Weights of a small GPT-style language model, trained from scratch on English Wikipedia: width 256.
Each number is 50 + 10 x the weight over its row's rms, rounded and kept within 0 to 99. Layers, rows and columns count from 0. The size before them is the row's rms in percent of the matrix's.

# o: layer 13 attention output (transposed), 256x256, rms 0.194, rows 215-223, columns 0-127
# v: layer 13 attention value, 256x256, rms 0.202, rows 216-223, columns 0-127
# q: layer 13 attention query, 256x256, rms 0.188, rows 224-242, columns 0-127
# k: layer 13 attention key, 256x256, rms 0.188, rows 224-241, columns 0-127
o215 099:55 58 47 51 51 49 44 43 35 51 43 33 61 70 45 47 46 47 46 45 52 35 59 37 56 49 48 39 42 56 42 57 47 43 47 43 48 46 51 34 55 64 43 45 46 34 60 53 53 50 48 53 43 75 37 48 45 64 61 57 49 28 61 40 57 57 46 50 49 51 51 56 46 32 44 48 36 40 67 59 47 61 57 51 47 57 57 55 56 33 46 52 29 48 40 57 57 51 59 49 49 48 62 53 58 43 44 60 32 48 63 52 48 51 64 40 39 59 55 56 48 54 23 58 35 39 42 41
v216 098:41 35 29 63 38 54 45 92 44 48 56 60 44 48 50 60 51 48 51 64 58 35 49 44 55 62 68 39 50 43 47 54 50 63 57 65 61 50 35 50 55 40 27 65 51 42 43 55 43 48 50 59 51 38 24 44 51 80 58 44 37 53 57 55 53 48 58 54 59 40 49 24 53 42 57 55 47 33 57 57 54 46 60 62 38 38 48 30 56 54 55 46 48 48 63 31 43 40 43 48 52 35 52 50 52 47 51 66 44 52 61 46 69 41 75 51 38 44 73 46 30 53 49 43 48 56 29 46
o216 104:47 33 52 41 65 61 44 48 45 46 63 52 64 54 42 54 59 51 58 51 46 52 47 55 54 55 50 43 61 49 48 45 34 61 35 41 51 41 59 49 55 45 59 73 39 43 49 72 38 54 48 56 36 61 51 29 30 57 41 46 51 49 51 43 54 46 70 57 43 66 47 44 55 67 62 25 44 42 43 40 43 45 54 55 50 50 39 38 36 51 63 46 50 49 46 59 50 62 61 64 61 41 38 55 44 44 37 52 40 59 60 61 54 33 68 49 68 66 34 45 49 48 65 53 56 36 64 49
v217 101:46 29 37 45 41 40 58 44 42 59 49 41 42 43 44 33 60 59 53 22 43 43 56 42 52 46 57 46 75 42 33 60 54 47 50 29 52 62 39 72 49 46 62 57 52 38 64 43 65 45 65 64 54 50 55 54 39 47 54 47 46 51 54 64 30 51 44 47 48 49 61 54 43 53 64 51 47 50 63 59 53 53 50 48 31 22 67 51 42 56 47 50 43 34 51 51 54 71 70 51 49 46 59 56 49 54 54 48 45 46 60 44 39 50 36 51 54 26 51 58 60 57 52 49 37 45 36 34
o217 101:72 58 41 37 42 69 43 40 60 36 52 40 56 58 49 47 29 43 44 45 52 60 48 41 52 56 65 45 31 47 50 58 53 45 40 47 53 42 59 45 23 39 49 56 59 39 36 49 51 55 38 58 56 61 66 50 46 43 48 63 47 56 56 56 46 40 50 64 42 61 65 37 52 54 50 39 47 59 53 58 51 54 54 64 34 53 52 41 66 48 35 64 52 63 28 43 52 80 54 76 52 57 66 56 57 45 49 57 63 45 49 60 45 48 41 39 45 39 46 55 57 55 44 63 48 57 41 48
v218 094:54 42 37 56 51 46 68 62 57 70 53 49 58 59 45 49 57 45 44 52 45 44 52 53 29 59 51 53 48 49 37 54 61 51 46 51 59 42 43 30 61 56 47 41 62 60 54 46 43 47 58 55 41 38 46 81 62 48 58 38 32 53 62 51 65 57 48 59 64 44 38 40 49 38 43 36 54 53 55 47 46 62 36 48 62 47 48 59 58 49 45 70 53 54 29 50 60 45 57 27 53 64 63 65 45 58 46 59 65 43 46 47 57 52 68 50 50 44 52 58 57 58 50 37 53 36 52 62
o218 096:59 43 53 52 68 56 58 54 53 43 36 70 48 38 55 40 47 53 53 52 45 50 45 61 42 31 45 64 42 48 49 63 53 59 41 66 31 53 55 58 62 50 39 47 32 52 44 67 55 41 45 41 63 43 69 59 51 39 55 50 59 53 39 42 41 34 58 51 30 51 44 36 56 44 46 54 33 52 36 48 38 57 64 40 47 41 37 42 55 62 47 52 57 67 53 56 59 53 46 42 43 54 42 29 38 55 47 31 56 63 45 76 39 32 37 44 57 67 41 41 47 43 55 39 48 61 48 48
v219 098:58 52 51 37 58 51 51 50 64 70 38 52 59 44 50 38 64 62 48 47 49 58 60 71 73 44 31 65 58 52 47 55 29 39 28 44 49 53 40 55 58 61 65 62 50 43 56 38 48 40 41 56 42 39 67 44 67 75 41 39 47 53 57 52 63 55 53 65 48 66 50 44 73 58 35 32 39 39 49 54 53 43 48 48 50 46 40 41 66 74 68 53 47 53 37 41 44 39 52 64 51 67 47 60 51 57 38 43 43 42 32 44 70 42 50 57 55 41 68 61 60 49 45 36 40 49 67 66
o219 103:55 48 74 45 40 46 61 60 36 31 32 41 49 64 66 25 46 53 75 47 41 63 50 48 48 42 44 47 55 76 51 43 55 31 47 56 48 55 64 64 53 36 38 48 46 39 64 46 64 47 28 42 47 38 51 62 22 42 62 41 53 52 55 47 49 64 60 41 37 48 45 57 35 44 37 50 61 51 37 60 58 56 78 53 66 43 51 51 36 56 41 63 29 55 65 38 50 49 50 47 40 62 46 48 44 43 49 59 56 40 53 38 65 61 31 52 48 62 52 39 63 55 50 42 52 46 56 54
v220 104:46 66 86 48 39 60 60 63 42 32 49 39 52 43 45 43 73 38 57 48 51 62 46 45 50 44 35 35 48 25 63 55 49 56 56 47 58 45 60 34 41 56 47 40 43 58 57 42 45 62 63 52 50 55 43 62 28 65 39 45 58 51 58 54 76 35 61 48 50 32 41 53 46 36 39 61 33 55 43 57 44 40 54 57 48 43 43 44 50 43 62 53 52 44 43 55 62 56 58 43 55 51 55 50 45 57 48 57 63 51 43 59 40 49 60 48 53 54 41 55 51 41 42 39 43 63 52 55
o220 107:44 36 63 42 63 48 55 51 39 53 34 35 45 51 43 57 59 46 57 47 50 39 26 63 52 45 44 53 36 63 27 63 73 43 61 55 55 49 52 33 45 49 58 59 41 60 50 35 47 36 67 50 51 60 45 46 56 46 46 36 48 51 51 71 29 35 48 56 72 38 63 40 58 35 31 42 43 52 44 63 48 39 31 43 62 62 54 51 44 59 49 27 58 57 52 37 50 59 64 50 51 44 34 35 59 52 46 48 57 51 43 68 44 55 58 35 60 39 41 39 78 56 51 47 36 45 47 48
v221 093:37 51 58 56 39 49 61 41 45 53 53 37 43 39 66 60 40 54 61 48 48 59 38 56 62 43 32 65 50 39 65 28 57 59 53 58 44 54 41 45 40 46 61 56 65 62 39 43 48 70 47 50 46 38 40 46 50 45 46 33 37 48 45 34 53 56 71 36 51 56 59 41 56 43 48 61 48 62 52 59 32 53 51 57 34 54 46 41 63 67 61 65 47 48 55 65 56 57 60 59 45 48 57 57 55 56 45 42 68 66 47 64 42 50 54 46 53 34 43 65 58 41 50 64 55 58 57 58
o221 098:37 37 54 51 60 59 61 36 51 62 53 47 57 55 65 52 28 47 62 37 53 58 55 49 52 55 46 50 35 57 55 44 36 55 49 62 63 64 55 53 47 47 53 62 56 45 53 56 47 54 83 40 37 30 59 44 57 51 55 57 45 59 41 42 45 47 53 36 70 40 60 56 60 52 57 32 55 34 50 46 49 50 29 53 36 46 54 59 48 46 50 46 57 62 43 46 59 59 49 55 29 69 49 45 46 55 51 46 53 38 33 55 49 52 23 44 54 46 43 48 53 39 64 56 43 45 44 62
v222 097:16 41 37 40 42 57 39 51 70 49 46 50 42 47 36 42 65 28 59 47 58 29 41 66 41 41 72 50 48 47 47 37 55 53 56 35 38 42 58 51 47 54 47 55 56 30 60 49 59 34 58 66 51 49 58 33 42 45 48 40 51 49 48 66 57 61 40 46 61 47 42 46 53 34 58 47 39 59 32 49 44 51 57 45 36 56 35 50 50 62 41 49 39 70 29 65 48 42 46 45 49 56 31 42 54 36 72 52 65 58 65 62 56 49 42 52 47 68 47 66 46 68 53 49 34 41 62 49
o222 106:48 61 51 48 43 24 48 43 46 47 38 50 61 42 62 32 39 81 57 57 46 50 60 49 47 60 46 45 43 63 55 60 55 53 49 50 43 45 33 57 33 43 71 56 37 44 41 57 59 49 60 37 53 44 57 31 47 53 56 71 59 35 52 63 33 69 54 53 58 50 41 52 46 58 52 36 39 44 73 39 53 49 39 47 47 36 36 68 53 52 52 28 52 56 53 51 54 57 35 50 56 70 69 63 51 68 43 63 40 55 71 54 35 64 60 64 48 44 47 39 51 53 47 56 64 51 34 55
v223 102:68 41 67 50 58 52 57 55 51 38 60 37 43 51 39 47 53 42 63 37 52 59 58 56 44 37 40 49 43 30 65 32 41 45 54 48 67 59 35 49 55 38 43 64 35 28 37 45 57 57 60 61 41 33 36 51 65 54 50 42 32 49 34 57 37 53 58 58 53 54 64 45 69 25 27 57 53 48 71 44 50 39 54 43 52 42 45 41 46 47 56 42 42 46 44 52 47 72 54 37 44 48 36 43 50 64 46 44 48 59 60 45 47 51 57 29 60 72 55 46 57 56 59 45 38 49 50 58
o223 105:43 47 48 63 53 43 55 43 45 51 55 40 46 58 51 42 64 53 59 58 32 45 39 51 55 43 67 43 35 58 51 56 41 40 45 60 52 37 54 38 50 43 36 47 74 49 52 71 43 46 37 59 44 54 49 40 51 56 44 75 58 47 52 60 64 55 41 45 45 47 38 51 68 54 57 65 53 51 46 49 35 44 43 50 60 27 39 41 51 68 54 43 38 56 38 44 35 41 45 48 51 46 52 50 51 60 48 45 56 39 41 39 45 34 46 67 58 38 48 32 45 52 50 41 39 42 50 60
q224 106:74 54 68 26 28 32 30 38 76 10 45 55 52 34 47 55 38 60 63 43 43 50 43 62 53 50 60 55 54 52 36 57 48 56 47 57 46 45 45 56 65 61 40 40 36 41 41 36 59 48 41 56 47 59 58 30 56 56 45 58 52 53 27 51 56 55 53 49 53 39 46 41 53 67 49 61 35 64 46 42 56 28 53 43 48 58 61 48 67 39 74 44 28 49 59 64 50 42 49 49 55 54 39 68 52 58 39 51 54 37 45 65 76 59 40 67 43 48 64 63 45 58 47 56 46 53 53 60
k224 088:52 65 46 54 52 77 50 52 45 60 59 70 39 51 42 38 53 56 42 50 37 56 45 42 50 50 47 52 41 49 46 53 42 46 57 55 43 46 50 57 35 69 60 47 63 23 52 45 57 55 60 56 55 36 50 50 50 40 61 63 43 57 45 62 63 47 46 45 34 55 45 53 42 63 48 52 52 48 60 63 35 55 56 33 39 61 38 34 45 40 41 52 33 47 59 56 62 43 52 59 44 61 36 57 52 39 50 55 33 57 50 59 33 27 63 65 65 62 62 45 56 50 64 53 69 40 50 56
q225 095:55 60 38 48 59 42 50 57 84 48 48 72 42 52 63 53 68 62 55 46 61 32 34 48 43 40 44 49 42 49 60 41 60 44 37 51 41 61 54 49 67 43 47 54 31 60 41 52 47 47 44 45 47 42 65 53 49 61 55 50 42 31 54 46 41 45 50 56 62 59 29 47 43 42 61 41 61 49 50 48 56 31 50 69 57 65 43 67 61 58 36 52 64 52 51 60 51 53 46 37 51 36 53 27 45 39 70 48 56 55 44 62 49 23 62 57 43 44 47 62 56 48 57 58 53 51 54 45
k225 098:64 87 70 70 35 75 45 29 56 58 82 66 36 54 43 36 48 47 56 42 66 50 38 54 58 46 44 36 75 45 47 55 58 36 45 48 38 42 49 60 56 44 46 53 49 58 68 32 51 41 72 61 49 60 68 60 58 50 55 57 43 60 43 62 47 52 55 55 41 44 64 61 48 54 47 55 56 63 42 44 45 50 43 47 49 48 45 58 53 36 69 44 40 39 42 63 48 42 51 34 44 56 41 55 53 36 46 57 62 38 37 65 52 58 45 66 38 48 66 62 56 56 44 43 39 45 46 42
q226 093:66 44 62 37 29 52 34 40 73 25 40 55 50 47 54 45 59 51 50 58 42 47 55 41 36 45 41 40 58 32 53 57 63 56 51 54 48 58 41 58 66 50 58 61 37 53 39 35 43 40 43 60 56 55 57 49 60 57 50 51 30 34 47 58 33 63 47 46 46 53 51 51 67 58 43 58 42 30 46 53 50 44 48 68 55 63 45 57 59 66 51 65 46 76 37 51 46 50 55 41 31 53 36 53 49 59 57 47 47 48 36 53 67 52 51 50 50 56 50 64 60 52 40 65 44 45 44 47
k226 101:51 77 49 70 36 78 35 58 51 61 65 60 16 48 45 54 56 51 31 42 46 54 49 45 49 50 52 48 50 52 51 75 52 45 51 48 42 46 46 63 49 66 50 54 42 28 46 39 54 47 59 50 48 47 72 47 41 41 66 37 41 50 48 53 52 51 61 39 41 46 53 50 40 50 57 45 47 53 56 52 40 49 63 52 44 69 46 43 48 31 38 57 31 45 52 67 57 45 59 52 44 60 34 48 55 51 47 49 50 52 31 52 42 28 48 58 61 56 50 59 33 52 46 53 45 45 50 49
q227 087:58 42 55 50 65 40 44 50 66 35 62 51 57 48 51 44 54 53 51 54 53 34 43 49 44 29 57 56 41 50 58 31 45 44 50 42 49 40 69 39 66 36 66 49 48 41 61 52 42 44 53 42 46 28 34 48 54 56 42 36 38 49 71 63 44 47 42 59 66 54 49 37 38 40 58 46 72 40 42 52 57 40 47 66 60 43 52 53 42 53 49 46 69 47 57 43 48 51 57 44 46 37 63 38 36 45 57 42 51 60 74 56 29 43 58 31 40 38 48 35 67 53 57 49 64 53 57 56
k227 088:67 81 68 64 60 75 59 41 51 63 79 70 49 57 44 35 41 57 61 43 52 53 49 49 48 40 41 45 63 48 46 49 49 29 36 44 56 48 52 48 43 46 71 44 51 53 58 55 57 51 63 43 59 62 69 60 54 52 56 75 60 38 43 43 46 44 61 40 54 56 67 60 54 43 46 43 49 52 60 40 43 46 40 34 49 59 42 43 59 36 57 58 39 55 42 45 60 46 56 43 44 48 43 37 57 41 62 42 45 43 36 48 52 52 46 57 41 58 44 50 54 51 27 50 59 44 41 27
q228 094:47 43 67 51 31 54 57 53 55 35 55 59 42 60 45 43 53 55 42 56 29 65 79 53 49 51 56 48 72 47 51 62 35 49 48 67 44 38 46 36 33 63 48 56 38 56 49 41 45 49 47 69 53 56 58 42 39 41 62 37 55 53 46 61 60 43 47 45 35 39 43 52 41 45 29 70 37 49 46 53 49 64 30 45 50 44 50 47 40 56 55 56 48 57 44 58 41 46 60 56 35 44 33 65 74 52 59 64 59 41 22 45 74 64 38 52 56 52 61 48 56 51 37 68 37 47 46 60
k228 087:46 26 36 17 36 47 50 52 37 58 36 46 59 45 29 51 42 44 63 52 54 46 47 56 53 62 48 60 41 55 45 38 45 65 46 46 49 45 46 55 50 57 45 60 59 40 48 53 49 56 64 57 52 51 41 42 68 54 43 61 59 68 53 46 69 47 56 57 39 40 60 39 50 59 47 54 50 49 50 50 37 57 56 35 33 44 35 60 47 66 43 39 35 50 47 36 45 35 56 60 58 45 43 55 25 54 49 41 42 48 65 44 54 45 60 69 56 43 49 57 38 48 63 49 50 50 51 50
q229 089:67 67 57 45 28 32 32 48 68 29 59 56 45 54 43 68 62 63 46 46 49 66 33 28 41 54 45 55 52 33 28 65 56 53 64 57 52 39 54 60 48 54 61 62 44 51 41 26 51 59 50 52 39 36 38 34 57 45 50 51 38 52 31 41 48 35 52 61 50 33 44 60 42 37 55 47 45 47 36 46 51 30 43 67 53 59 50 44 48 63 60 60 45 64 32 47 55 57 56 41 43 57 46 56 64 56 57 40 55 56 38 49 51 52 44 48 38 60 72 55 46 25 31 69 41 43 53 58
k229 100:70 54 61 54 27 53 57 56 57 45 59 40 47 60 60 54 45 46 52 47 48 41 62 71 29 52 48 48 54 39 41 57 52 50 57 53 40 53 56 57 41 50 46 66 28 52 55 44 68 33 63 42 44 48 50 65 57 63 65 65 47 50 37 46 51 50 56 35 59 56 51 43 32 62 41 55 43 51 67 40 60 38 60 41 43 61 51 60 32 56 53 62 42 33 51 59 48 50 47 39 36 63 49 64 45 56 59 59 54 55 30 57 60 41 68 64 53 36 51 67 59 56 60 44 41 40 55 48
q230 088:32 46 41 46 61 65 39 14 66 38 46 48 70 42 68 57 39 39 41 51 41 33 53 43 50 52 51 57 62 49 55 43 64 30 45 45 51 51 66 45 70 62 62 53 48 55 37 43 45 38 69 60 46 40 44 44 64 61 52 66 56 52 36 64 41 57 61 48 48 57 53 58 50 44 57 37 52 48 39 43 38 30 47 47 61 49 59 68 74 68 61 60 48 46 62 59 41 41 44 29 46 52 65 56 46 32 53 37 43 50 36 64 48 48 59 40 30 51 57 52 50 45 44 40 51 55 45 39
k230 086:78 64 84 80 58 54 61 47 51 55 69 64 38 47 61 40 66 42 59 47 58 50 44 49 65 29 44 57 53 51 63 46 51 52 45 58 61 60 46 55 50 41 38 43 31 38 60 50 41 42 41 47 58 49 51 64 48 55 61 54 50 33 67 33 43 39 59 37 68 51 47 67 51 47 56 42 52 35 46 33 59 45 47 52 53 54 45 68 57 52 53 53 62 56 56 52 41 42 52 42 45 65 53 48 54 40 44 47 63 52 20 59 48 44 51 35 52 51 52 51 50 50 33 48 41 36 54 32
q231 100:40 51 22 43 73 73 60 53 54 57 62 60 55 54 71 32 49 30 50 50 54 30 40 51 60 47 55 41 48 48 70 46 59 45 64 35 44 59 47 41 59 55 55 59 64 43 70 52 64 39 51 52 48 40 37 55 39 37 45 41 49 52 74 48 37 30 58 48 46 57 33 54 52 42 46 30 62 38 41 66 50 50 54 67 50 52 40 62 52 47 55 48 58 51 50 55 40 37 44 69 67 52 30 48 35 48 53 39 38 56 59 59 46 33 60 41 53 33 54 41 49 55 50 53 60 58 55 47
k231 104:56 49 28 50 74 64 43 05 52 61 29 62 62 46 67 54 54 65 45 50 49 31 53 49 56 55 39 40 52 64 40 56 45 47 58 38 49 54 41 41 62 40 58 60 53 54 51 52 50 56 51 43 51 56 48 58 39 46 47 60 63 48 42 62 47 43 50 44 56 60 33 46 40 40 71 57 53 46 34 52 50 36 52 44 53 30 44 39 68 42 53 56 65 52 55 34 42 54 47 56 59 46 64 43 40 67 70 47 41 42 60 53 54 50 51 66 64 45 61 64 62 41 33 43 43 54 52 35
q232 094:43 63 44 36 78 59 52 65 47 69 43 44 33 56 25 35 53 32 54 54 48 60 48 68 51 71 55 35 48 51 52 51 58 58 54 47 59 36 61 65 53 65 68 50 46 59 39 50 52 57 55 32 50 48 52 49 48 53 52 42 47 73 60 72 63 49 45 51 46 36 55 47 44 64 61 47 35 55 52 46 66 38 61 30 61 47 39 43 46 52 54 51 47 43 52 59 51 54 35 50 61 45 58 54 73 61 32 36 44 32 48 57 62 50 60 69 53 64 43 56 47 41 58 45 46 50 27 54
k232 102:23 45 34 27 51 39 39 47 33 60 34 38 53 37 51 56 38 58 54 60 45 42 50 32 41 49 45 30 47 39 49 70 57 39 50 49 47 79 57 52 39 59 66 33 69 37 49 62 46 70 51 40 65 54 41 62 50 53 63 50 60 48 61 42 51 39 50 52 52 54 60 62 45 74 40 42 33 50 52 47 48 43 49 52 60 58 46 68 38 62 51 52 43 57 54 48 44 62 29 57 56 66 50 45 39 37 51 59 45 38 63 33 48 45 64 36 37 38 47 42 44 61 51 74 53 49 59 60
q233 100:66 36 30 50 51 61 55 33 36 55 45 50 49 46 29 50 48 51 45 44 74 42 53 49 50 39 48 68 42 59 58 54 36 35 35 42 43 46 54 36 53 49 39 42 57 35 37 57 50 70 36 52 36 24 52 69 50 58 49 48 39 52 56 63 37 65 54 59 33 51 39 44 44 33 43 62 61 64 44 43 43 59 57 46 46 45 56 44 48 57 47 50 57 48 39 46 55 47 32 56 55 30 48 53 45 37 55 50 40 51 41 49 56 47 49 49 35 76 55 56 50 41 66 51 54 23 39 55
k233 110:57 55 37 72 49 68 55 69 58 50 54 80 56 65 39 36 52 54 42 50 36 34 49 55 61 47 37 48 43 43 63 36 56 58 38 58 46 57 41 66 49 48 58 62 48 56 46 47 60 32 54 43 49 50 53 40 35 47 44 15 54 50 54 81 34 52 36 47 41 35 48 61 60 57 56 49 65 49 52 53 65 54 44 54 54 47 59 51 49 44 46 54 77 49 43 62 71 33 47 53 45 63 49 52 62 56 37 49 43 41 42 47 74 58 49 48 46 50 52 56 55 42 39 56 45 64 45 48
q234 105:50 66 63 40 46 41 75 55 49 45 54 67 48 59 24 49 54 59 66 64 26 73 54 52 57 51 67 52 51 53 59 57 46 46 51 67 45 55 64 37 50 57 48 34 43 49 42 39 59 53 48 41 44 53 57 55 53 34 34 45 54 64 51 49 79 60 43 52 53 41 44 34 37 31 63 45 50 70 54 43 50 54 47 30 51 74 62 37 46 44 48 70 43 39 44 58 54 64 47 46 47 44 43 48 52 59 64 51 58 41 40 37 43 61 51 67 52 50 34 38 46 47 43 34 56 65 57 45
k234 110:62 42 83 47 52 75 39 51 45 45 63 50 48 45 55 66 50 50 40 47 62 41 54 66 35 30 56 73 64 47 22 36 48 49 56 45 66 54 54 53 45 38 39 53 49 76 43 42 59 30 49 54 60 57 53 45 51 49 53 58 46 48 39 54 61 39 47 45 56 63 43 44 60 54 33 55 50 55 45 76 24 48 63 67 42 45 61 48 50 44 57 45 63 43 60 54 60 49 46 60 51 34 74 41 61 47 47 49 72 69 49 51 45 60 49 57 54 63 45 44 46 50 47 52 48 45 55 63
q235 101:58 42 24 44 46 45 63 48 41 39 43 33 69 36 58 39 40 43 63 38 56 38 49 54 40 54 51 41 65 69 58 46 35 56 48 43 61 58 54 43 51 59 47 48 43 56 51 54 45 53 57 37 63 51 58 36 55 41 70 38 38 41 36 47 54 60 52 61 55 63 58 52 62 69 44 48 43 33 38 43 41 47 52 60 44 44 60 51 57 51 65 48 72 56 45 42 44 38 39 55 43 53 56 44 45 55 52 50 43 47 49 52 45 36 57 47 55 31 66 32 51 49 53 42 43 43 53 45
k235 100:75 73 43 75 65 61 61 40 56 57 83 67 41 54 55 58 66 50 54 66 34 50 41 53 32 56 45 57 46 32 53 44 47 56 50 62 57 50 54 59 61 44 59 43 39 60 51 41 47 21 26 44 62 42 41 48 41 68 43 46 56 64 58 35 51 40 44 42 43 45 60 50 49 39 57 50 73 33 57 57 57 40 34 66 63 41 52 35 58 57 63 55 45 62 41 54 51 60 45 44 38 62 44 37 46 45 53 41 48 42 51 60 60 55 45 38 49 43 57 56 72 50 47 41 52 49 43 39
q236 093:43 61 49 44 63 68 53 40 41 55 62 49 52 59 64 40 51 37 50 67 39 49 36 47 56 36 45 68 40 54 60 52 50 42 43 36 47 59 67 41 32 51 32 35 64 38 45 32 53 40 61 60 38 35 50 63 44 51 55 56 66 41 76 46 57 59 52 56 47 44 65 56 57 52 43 31 57 48 68 68 51 56 61 28 57 53 50 36 53 48 52 45 56 55 57 62 55 39 45 63 60 46 40 51 54 39 57 40 61 68 50 65 54 49 45 52 51 47 72 62 59 49 47 53 50 46 54 65
k236 096:21 53 29 36 33 33 44 64 47 58 25 44 59 49 36 56 39 39 44 47 47 56 43 56 43 65 47 50 59 64 57 38 44 55 45 57 43 56 43 47 29 32 54 28 72 43 48 73 59 61 48 45 57 55 35 33 47 34 46 46 45 50 39 46 46 58 61 47 27 48 51 69 46 65 50 53 44 49 58 51 53 59 58 50 58 50 50 53 57 50 47 38 40 46 43 37 39 30 38 57 62 58 58 56 45 55 58 56 43 33 59 45 49 42 45 55 53 65 50 53 39 53 56 39 59 35 71 54
q237 094:63 44 80 57 46 37 43 51 34 44 58 51 42 33 56 37 52 44 47 45 51 46 78 71 49 38 48 38 54 40 39 57 42 39 50 29 58 26 48 59 49 47 41 54 47 49 48 58 70 58 56 52 49 68 63 45 54 54 48 53 54 53 47 35 38 44 53 45 60 56 34 60 58 61 37 53 56 76 33 55 28 54 60 33 51 53 62 30 60 59 45 54 52 26 52 56 51 53 32 49 47 42 50 42 84 60 63 70 55 47 56 51 52 42 69 59 42 52 32 43 56 49 46 38 40 31 45 36
k237 110:35 41 55 47 70 44 42 48 50 50 55 34 69 54 33 54 56 61 67 49 60 46 42 56 67 49 56 60 32 46 68 45 62 42 39 29 51 37 61 57 43 34 51 55 39 33 58 50 32 61 45 56 36 45 44 45 47 57 42 44 36 62 48 52 50 43 54 28 68 57 44 53 50 58 56 67 27 56 48 31 62 69 56 53 62 44 48 45 42 37 52 50 62 63 68 50 41 60 56 59 74 57 50 53 56 57 47 46 49 55 37 60 36 47 57 33 50 52 52 39 59 53 41 54 46 74 50 62
q238 106:38 34 64 50 28 41 60 52 47 27 51 48 64 44 47 54 46 67 52 45 53 62 55 32 69 44 46 42 65 36 53 58 61 63 59 59 57 46 51 38 40 62 57 58 50 45 32 44 59 44 69 60 30 48 46 41 62 43 49 34 58 45 66 78 52 52 61 46 36 54 44 60 41 46 33 61 57 36 44 57 39 40 47 50 52 45 45 42 37 45 43 48 38 58 44 41 50 46 34 48 46 58 42 71 37 55 43 54 17 47 53 66 48 47 51 48 37 44 49 43 40 48 55 57 63 45 60 44
k238 098:79 36 43 57 71 45 51 42 55 57 41 39 46 51 42 49 52 32 56 56 55 40 50 69 49 39 68 33 59 42 54 45 46 38 40 34 51 48 46 53 51 31 51 75 58 74 39 55 49 37 52 60 53 44 62 39 58 64 51 34 42 40 37 47 48 52 53 66 43 64 59 46 57 55 52 43 59 55 52 51 51 57 58 51 60 40 58 46 60 36 45 49 55 37 57 56 63 35 61 50 66 60 49 59 57 50 52 58 54 54 46 51 53 57 30 49 61 52 65 54 53 61 41 50 58 64 55 44
q239 103:35 60 66 36 45 35 57 71 53 57 24 45 53 53 38 35 48 61 54 62 51 52 48 56 62 43 39 58 46 52 53 46 65 55 65 69 52 48 62 56 44 44 63 50 57 45 50 70 59 64 44 64 59 42 49 39 55 44 58 47 46 40 37 51 66 57 37 57 57 44 34 57 43 45 43 47 54 43 29 60 52 44 54 34 62 42 49 50 52 57 33 59 47 54 50 47 52 30 53 45 51 32 29 54 62 57 35 53 52 69 72 60 71 50 55 49 29 38 41 50 49 41 33 38 55 59 69 65
k239 109:73 53 50 49 46 65 38 52 64 32 66 23 53 38 49 51 66 52 50 48 47 36 55 48 46 42 55 46 46 46 37 35 50 48 67 60 63 47 39 57 52 44 37 34 62 43 40 48 30 40 74 60 49 40 49 51 61 46 59 66 48 37 58 59 54 70 30 40 42 59 64 31 50 43 52 53 65 57 48 44 55 45 44 52 33 42 55 58 54 37 69 44 62 50 46 35 44 42 66 59 59 51 48 51 35 50 65 49 39 42 35 47 43 60 40 43 53 53 45 50 40 43 66 65 50 58 51 41
q240 106:41 44 44 41 66 45 45 49 42 57 42 46 52 59 43 38 53 49 49 66 35 44 44 52 45 62 63 49 44 29 50 49 53 49 45 62 41 47 40 53 47 40 69 57 62 48 51 52 45 70 59 46 39 47 31 48 66 37 42 40 57 52 48 56 44 46 44 65 43 43 56 50 50 63 50 53 61 55 51 51 54 45 40 45 39 61 62 49 50 56 58 43 58 46 67 53 52 40 36 35 58 51 63 59 54 48 58 31 52 45 59 65 36 40 46 34 47 49 44 50 49 57 53 58 43 49 54 41
k240 098:58 59 52 54 28 36 40 52 49 57 38 29 64 45 52 33 46 36 47 52 58 48 61 46 56 50 46 45 67 56 75 55 47 48 44 51 44 61 58 31 30 56 58 53 55 24 48 56 48 57 64 40 33 43 51 42 63 49 45 43 45 61 52 60 51 59 48 60 72 39 50 36 27 36 45 44 35 59 70 41 57 41 48 42 54 51 58 41 59 55 49 60 49 48 63 45 57 46 55 44 46 65 54 39 47 36 43 57 38 51 64 56 38 37 45 54 66 54 57 59 56 63 50 38 46 36 30 49
q241 101:51 24 35 50 63 40 66 52 50 46 36 32 65 55 44 43 35 55 51 37 53 47 62 46 45 58 44 34 43 67 50 47 49 64 53 45 50 43 49 54 56 47 53 35 49 50 41 66 49 57 53 54 37 45 35 51 52 31 65 53 37 46 59 48 63 40 64 38 60 54 24 58 49 63 70 50 48 53 31 57 36 51 58 41 33 60 57 58 51 56 54 63 63 42 45 53 50 54 56 50 46 31 26 36 48 47 72 47 51 47 51 47 56 48 52 52 43 34 57 57 53 49 40 45 52 49 54 48
k241 108:58 74 62 51 65 60 47 38 46 37 64 39 37 58 33 63 58 53 52 47 31 51 39 42 50 52 46 62 51 36 60 64 49 44 49 49 45 50 62 57 52 39 69 54 53 54 66 48 59 46 53 43 43 40 50 48 60 56 58 51 41 67 50 51 43 45 35 51 31 33 55 60 34 71 59 46 46 48 67 60 51 49 50 67 54 51 57 39 43 58 48 52 47 48 34 47 53 43 49 59 55 72 37 47 42 53 41 66 37 62 41 65 41 59 43 48 41 39 48 56 53 40 40 66 44 40 37 36
q242 086:51 53 58 85 51 70 41 56 62 51 51 54 30 44 49 60 45 63 31 57 76 45 38 36 58 55 56 44 32 40 58 50 53 29 57 51 51 42 42 67 46 54 56 63 56 39 49 64 58 61 57 36 54 58 45 58 55 59 54 55 53 55 49 54 55 32 49 59 67 57 68 59 52 49 44 65 54 40 49 47 38 62 60 57 59 55 33 64 48 58 50 52 45 60 31 50 31 51 66 38 55 68 58 67 47 54 48 63 45 67 49 50 49 58 72 41 40 58 53 60 51 56 64 56 46 44 55 58